config = dict(
    hidden_act='squared_relu',
    attn_scale=0.125,
    bias='none',
    extras=['local attention windows', 'gated attention', 'value embeddings', 'hashed n-gram embeddings', 'a smear gate', 'short convolutions', 'an embedding shortcut', 'learned residual scales', 'capped logits'],
    init_std_up=0.034,
    init_std_down=0.0,
    beta1=0.9,
    weight_decay=0.051,
    decay_shape='linear',
    doc_mask=True,
    train_tokens=117300000,
    max_steps=8048,
    dataset='wikipedia_en',
)
Each number is 128 + 24 x the weight over its row's rms, rounded and kept within 0 to 255. Layers, rows and columns count from 0. Numbers have three digits each. The size before them is the row's rms in percent of the matrix's.

# layer 5 attention value, 128x128, rms 0.153, rows 92-127, columns 0-63
130:121138113139116192131081107105101131091139134176124099146120132128082156083137140148143113117090140097081123123137099123126122156124089135142139092123106065139098109136149136108133129149122139
098:126106118114132140108129139114144129109108134118084104153157163174121129124170133110115105164096127089108141147106125165086101148126099200125120115113138129118144123166107176124122146099101117
069:150139124109157119110126096116137091090086118137208121138125085113099154170106133104136130064151110157132116156152127087107130159085140108136141118127127139150149136102134118134106144123145147
117:127130119117121106138150145154173111125141111122141133109161131127074102094118110142127109192160124110168102108146131111105098134126125119133114141138156153107165168164120102132085130113075127
095:131110143157143147136100139098113153155141155115139125137090175157079122097128129141151144093130121118118163109106103112083061144107155127097115147172143107092130143131099115114127130121090133
079:142142101128117169141109149153141127103104093101148139119145169070098148103090151151168113101154134128149101148157146152123096127107112115125119090171133118124128169153137145136092147123121148
095:133137106097139146105160070150126108134118109097153099126124112119144092144174111142118109108148130135123148119146139128162162147126116112112122096154122147169163077115127099165161127094128127
097:129145116149103140129138102143103125130127130112090095105130152118201094169151118095116143090146116151095147143133166139176153123143128134118131139135119116156148128113131134114175139129129124
086:128140136112118107132162097116107151174162110098116115142117133153142141132166122128120106157110141130132164091131146134134171152154165137125112131154174161107133103126105141141147101110107129
092:130123146143162092135100171111102117086077130166133151126114081103083178123107130165132128133107115106149127168116116126067164111123137112137139111098120128111100172121144104108095137123170122
095:122129126134095117127151131143129140164154106125165113123153159121132127157118120071109150151138135122171111111131142100205111131132112123137159163114097115133122119088120111154110154178104133
075:117150140159135136135140139099108078105145168161082139109115097170155158105181126109133114126121108120132152120098122115154131118153114145139119147102075100134104120141129140081132121168163087
099:145123087105145157104163109163143110151109135116168119129133102126148121142146131174143149071161132164121131138152136108185120139109144103124113104149108140143147067109112111138168107145156146
097:119152127164095130180105109135082092135118139157103089104105111139139105122164117135133120155168135097173147125117168131101140109143143128166154111119167137129144148164134119121110160138111118
094:128120135102149060119168119116129121135127096146196148141113078116088127128099144127092128146135127134163125123125138095096150138107159103154149119111146189128115143072113108167093133146106135
120:136138136157139140177091109120104092124057139146146106127113158097136075134109157119132144094154101152132174154114168122111101093118146135147156089106153128170163162141132132145112159138106141
086:133085141126145106105140147151152123158089125146154171135117100130106098152085139146125156108149138148189134159100138080087093127103160103140121120141142152102137155096090098125098131131114136
093:124163133125134090158132085160113137154132107139168142117101117065165103158098125117112151125130123174129114135145149108132169099137150084126144152108152168166138146102168104175155114144131138
091:127134120129151135131102154102113150138115115106120111143109164152070146116156125135125110138106127107130140145096128164109121157133136170109121096150180134103118133149119198145127103103111129
092:136133128113142079138124098144113126132082103143162118130120089080107125152121130145109141127119130144167158152131140118133173132126136079126144101104129165152133117096140082181147134126140141
122:138124135140126149120140152125109163157156152101178107146116140157127167152146112115152130098101139138135137144118139150168143154115143125107069185138121166107126099124143108126169125154154151
091:137117142096165066100155119151164118128099103132162167130114082087124114148094112127115129120132104161141098148129121102093173117107156097109127154119136172136144152071131104144122088103128131
085:129097149128164116103127168106133099156157195130096126140138121200119152133201138143133142145098093096116143128106103136074118116126141169117161122136122129099121115141107122097176103104119117
096:139147134098138105130132110158136118134146123121190123128114099116116120148132098132146122117152103134120109119142136116060167119110151101103149160170180166144172132110130111127161106075116126
086:136165122134114136153110128165130122135126111132192125118102147056067160109108112141175119099156114150149124124145153133117152133133141083118144109173149134129139156115170136147105125112123135
118:140102096116144113127138115143151075131050113119154129140159123121136051156112144108105132108164126142175170156128173109142089119107155124128140124115138152142163129119103112146108154149127152
118:118144166120131130149152176137129157117162139139057179098106097120186085156115118172131119106156117125136103150126127136125149080136140139144124122135131145094134141152137121129117129101091104
117:132161106117126128145103103085116110090125129144121085127088132123124145055149130144136132134125114104068138109117130122127142136125105123110124100116132095166120115150157125104148136093119118
106:133100165158121099115121176150142142146145164136078147110103136116173098141112160118121170078121099163132148151108112112119122098115146113116164150127113122136109164102112104112183105167114125
095:133114101133138147140072109121131109109074131102107109140158150120078108108141142159130116143133138102122140137152141152059096123117142146123127080135155111108159163190128144143085159093108139
103:134110075066157091098157063151136122162118086104104121136177115136151084135137129127090129167131134120133124146165115114130140141120117130121128107108117158122143113121112063190139134102112151
073:132143139124121139155098101141135140087100119148173133120126120074129152155077125107124147084114135172140068147145140117106146120117148092143118143119135103140158154129173120138102147151167136
112:147086109130148089141123080136131093104076134077093131145149133114151078118137167112109151118158111191127197146128149129103109102110167122090124149108140143136142158131131137157138129096135145
107:117131125110132178122068135105120092142125140135131118117142154138080144118144141111144124145119130098103082114126115119109103140140119171174160067140131080164136126145127157103094120146143129
086:136122097139105156117077133147107108127126126111140105125162170087165133098126157122163138138143126124114130160150153169119134110111094118124163113163122119146116161162152126120167178118161129
067:145151118131130152129113124141122109087092105128208116121103139055099171115095114132152134081152133167141114135132152122147151150108140084124142120145119116152142135112159131124108159135154142
# layer 5 attention output (transposed), 128x128, rms 0.152, rows 92-127, columns 0-63
121:145136125101152094098100123076148138112150150145096159161116132122144135132132138120079137119078100098143146148122093148158149126081142174143079145076133119121112151148129108125134137155119121
096:191072107118146118149188137138147139150118079133083122104159145145141112150127143146127127145114153131168137173080089137121124144100151155140120112109138128118120117125116149138085119147121170
073:148166169147126133120081104097100078101117126118141118148115156101121099090140128158129162127133095117123139092154114114081112120159104094113088097127121080168135116133107110126169148112112097
115:104106113130089144114195133124122122130107116112149117127164163185120133123122086146159102134153142077120109089115127159145122142116091115068111127138131091123138137154126146106127105100115117
096:101093183092163166125129134148135106111112152103095105148124164158134084135138095120128158131136073097090122163144102138126129149140105167132109149118100112133163109159105124120131120124173103
086:158157123141133163094164146122114114084136138092122144136147165160116110097139085161108131126123147087109120119130131130110114141099102088121077144140130104129151142125099134098117146107102100
100:185167109126113103120101114114083122154134106131127113139121122138097125117130126136103120123134143111170135133132130121143129113167151129184124105115162124131129123124125182144153123095150128
099:123137105142102129148100121132103127132167119148157108152095127132115126115136161129104122118125148186162149129109153120142114128161139114146114119155152151113129115121127187143131116117132119
089:154169116140104089168096123137133164131127100178118117102136095112113109149132141063136109129122125146132108149098121121133158123142160158176168137116154169117100129117140147138105119101143153
091:162143126128168124106110142112136087116115153107142151099140095125132152167144111119114142128157130089152110109143151124100128119092113077132171137113116101128151139113158056142136137126094122
094:111095133129100151132159099140147162116168137105140111145148133083151124101076150169154138136141104173099109074130112126164133113186127130085149120162089103129102136106131114138157140153164123
084:134109079108127094155119115126134120170129119147141166120122081156167150162126168089094087090152132170146133136101102108142123127139136143104172123090133131097100116144145126146125115179182150
114:164147137106139122107085111117109125135103139111121123132097119111120113071131126142101094125141116128092137144164133121137115104155152134150105079148134149160139110161099131142157128115166103
103:101135093139114123143145149110118071132146130150163143124168115180132122159130097089120122105162136134178140097132171155155098143127076103123140156138133107092139164130163122134118158137134117
096:134153153136122122116108132124127125102123110131141113093135113096114121112108101131156148137136119129116100057152136106078134120170131082121151113135104110146135100092139064113131142116091138
108:082140173163146161128097137119086091107109150121155109126132158102120128118135094144151166118113119142176167133151156158108086152135108094129095122176142104141182130132129119135114146137095086
092:086131157117151163100141136147135126086099118072103073115121138122116097106126102150159153138140113123085105099162150108091109125153092084127119105155098123154144114143118088122146113115118109
084:039173163173105133135094131137084126128151170149179137133123125089097160114121108113149173123119136141130116084150180121117108119139115097133131160170128142134153143123172120113143145108103103
093:179107129127166122153155143167136124142098116152079143103169123143121092154128099104113124134118129097187095161086094124129112136117176149182131154106130120113140130118131127148079142133110145
093:168176142147127131095084131123107109134134155126147133107142105104106145115123089105119156126149134118159104101165170113118128103145131088171149119137127130135148139089158086144146151116111109
131:116135196142112150161111153172101111126145155138140125157123148099139102133136116125118144137148147124099131136135104108105162070158146158119150143136104183125088113101082154111142144133153128
093:126135139138115117111114121128129124125117127113141087108113101099087148139121131138164151139140125117111099070157155107085122123159130076126124124147124127148151107130162104109140095091089127
087:188078124088156105148141139138147114168104123145110126113136097150138141179133144108117123119150117146142122152090077128143155128138143147143184110105116134107128109139136116168125109143161164
096:136163151148102118131113143110111089130122145138153118156124125156081106154154101108148155123157111081126126088143158139132126127146102098155117138142148131136165122152137156125152114073103103
093:139171117149126139120129130119109107100137174114150158142158113164117114126131085104113119092161122087105102076129146118126118132122106097144125164152131103124151152152156125113138151099101101
116:115129145158133175112121120150103105094083120094122086103141161089134098076119101159164121148130138141129133115155131112111095139140123080113108074189131105157154109131091125153121137132125113
112:103155111138141103163135161152132142144142124137139151080121074163116141170127141114132113094148143186150104151148177142111129136133111081126151133148152153081147142138146128140120106104125122
118:131123134105104085114106111063125098152139153169130156152131120157132141132152108119093124132105103110152167152123133162159139134092147177137109131096154100117147144131152141140130121136098098
112:098114161098146158101099143151142115118145167113141092133082113120114159138128132118142142123140104175071122123156164131095148131176121093107139119142102175132159102108125102116128074138140132
095:181119106134163137121158154107112102102103113117107114102159169160127114129164087130132120129111153080171133160097121149129114166069105111138083136132155097123152156132121140119086146107104136
108:147141162158097118112131115120093161153107116146121097106132140087111166089107136155160187174086164134149110116141104116123145102126137108154122093159136110131138127095101128139125122083119141
080:095156149155122157123117124101132116082147152095163121143129150101106146091141130151165158135124129112097145092148172135103096135112100096097079156180123125160143158123130113082167128132093103
111:165113151164120142130110136155084098104067108124117082095114145094106124097135111126141150142103148161141122159106130118087128148120108067152116100166153133150153111098125127131099126107112139
106:121116100108158117122151125092145146132128121132109150147136153151148128108130152143126135129095101111149161138110073145167116151089133164131080131095110100139125131185118131133126166166134142
089:165148116122139157098177165127090092108170161117131144165138140157127110125141106133099160132125173137107149116111107125115124116091092092135110151158111123119152118112112138115137186144116106
074:153175109140137147099109117108113090092147151094145154152129130132118096087138104134095133120138118097096117091156160122097111141135115109132095130133129104144148145129137116111166161119110086
# layer 5 MLP up, 512x128, rms 0.151, rows 0-13, columns 0-63
100:139105141096144124141104170173156127136131143120164078104089162134129131144110129151130176115105098104142135129130091163160090126147136159077131118136129115107133109157149092127118126134102150
096:140109107103097146129159115177153137117127117139124104111136128130139166076087112078093140149106146135124129149155130133141146119122109102140129124099142159152147122117137166135100164121107100
105:144132143139114157112108173125150135109101120114137117172124165124130159113125136169070141161091096123128112129117106155151130135149090123111150086136104115075131138116144115119112149115157138
097:167153116143111115155175111113091104157168124113128142174165104119129129160107072119108122166119082089112120101120131137105106127154113113115143134121124110137151113094163136145108128103134137
109:144116135123143164137122160166119106138145124133094085137164111139084077111140134134165139134098075094142138163134143094141154146177148129121140113129137138157113119115171129126059128132107071
110:144124082133122132111127106085123134117110130131108165115184114125152122103118092103077098103104093150126162126130120174077122103138129132086135137118104110146114088119127171106113117115139148
099:149126123135090184151128105136167100126131166101116144132181120112149123108121090112147111148097121163144093156099124149139165100114118119125133159107093095097161145119130133129136098168167136
101:149055119139138108164091116127096133158180118146108132138158120147134130095126154169113151092122135142171143140143143160111127144170173126146137144137133089130078152129109118086099125090098150
107:157124161117082145122085133148144157121136107149105178168142142161085153135154072115152175124169107174157164162137129152144153117106119146144147088177133109116163159155132155109128136096140156
100:147121099139129136111116145157187168134130126134135099130109087094118137101109087153087158136122078109101148096146142118136113165089149165160151122128098102130094092110122130123178108088128105
094:142121150093159145132119159129125115108086125138141148131162175150127106134126098126133116130132096126149107120115094165139163089138133119156138109199129135153151152139117118113149152154141127
110:155084129109104146157115151184126135068158117160138138160134109160099131147122136134127143128090146114151143113167133144121146115118159166109123119162147142105137140164112110135110150149090128
096:132078115129122110131119127146162112138135123133145150113168116133133148107090112141102134107104137179137107123126161132100126123137112151093109122099185096141133114095175131157144159087151141
095:144137124117103155114171146105124096084110117109146139148160173140098140091081160134121102161102080102146166125135149108131130133133131148111120148136164125095169096078118146097137153149133134
# layer 5 MLP down (transposed), 512x128, rms 0.144, rows 0-13, columns 0-63
098:077100129154148118117150110146122109137106095128134133122152135158113156117121143159106123153129115089118116172111093127111146133112121137130088108118118174139100130105135167148136142148094147
094:129124106111131109152131114093148119131131093129132077113113132134139133101116109165124119119121148107120143158136145126134167135123114096109102170137127136114146110114158136118109132142085112
102:120121106144105104109127132126127152098092109109123124120147146118138133115132162125141114147122120114128119122168050103150166137101086113129159127127150158133155148150123122123172096140119152
103:097115088126131131110152120099124094135162102143114170135128110150142144150145082105115112120138100131149128136123138126096101127133134122157143138130055124135142109088116182125126102115100083
106:095150121109139143126126123094093184161091109154116131138137114134131068097159151118145113102149118111163179136118150100100153119125115151152134131123142148156117129115120140136120108126126089
107:079144155133138109077152111158142111140122185114150136103132165120141127133137097129149103136127121117145145192091136126117122147114108163149137099109147080151134121142157130086119119110141101
099:107164119126121101129080123126173093141108146109118092121177153141132128129146141134101157137134167103126113161123134139085148075145121147112109132145129122108106151135144144117109082148154114
105:125136086119129122115113105114102109151116145153123139085142090138128129136144140135140153088127154121116106146129115094102124170131127144137132124122152169082073125108059177081132101082120189
106:094132117136127127155095156166120148139103167119129122154117129124140168137159133131109140123164138127134103105106150155118177084092086126121132103153099114111126189108118135115154124140118122
099:090119128110132093123153128133106106129158127123096148101156136153096165137179115119156099113143159145116099134128119113140145147139154114094166157126129118173159142120092163152099111114076159
095:129119153153087111123092139143101130119121126125117173146139115133124143087164122131141094135091105113139144123096146130082155141111126129149115123139126118122128133139143150102093134136099174
107:088116128178135133171133073115139167131169116145095097117138115101111137116142126124130142114134136126140148126138135129108087153095130093120139124139120137159140151141106121121092104116135139
094:044103118118173144116155178113140130114134127115146116116148126135145117100172086169130123084135123074112134105143145124112105098097115071152085144148109156070138127125092083170131127144137122
097:165130148169122118141136071156130153123106153115111141130152107159092118128113174116127140134143122134160118133123166164148138136158117116127091157136130108134152153096096092102125091156132169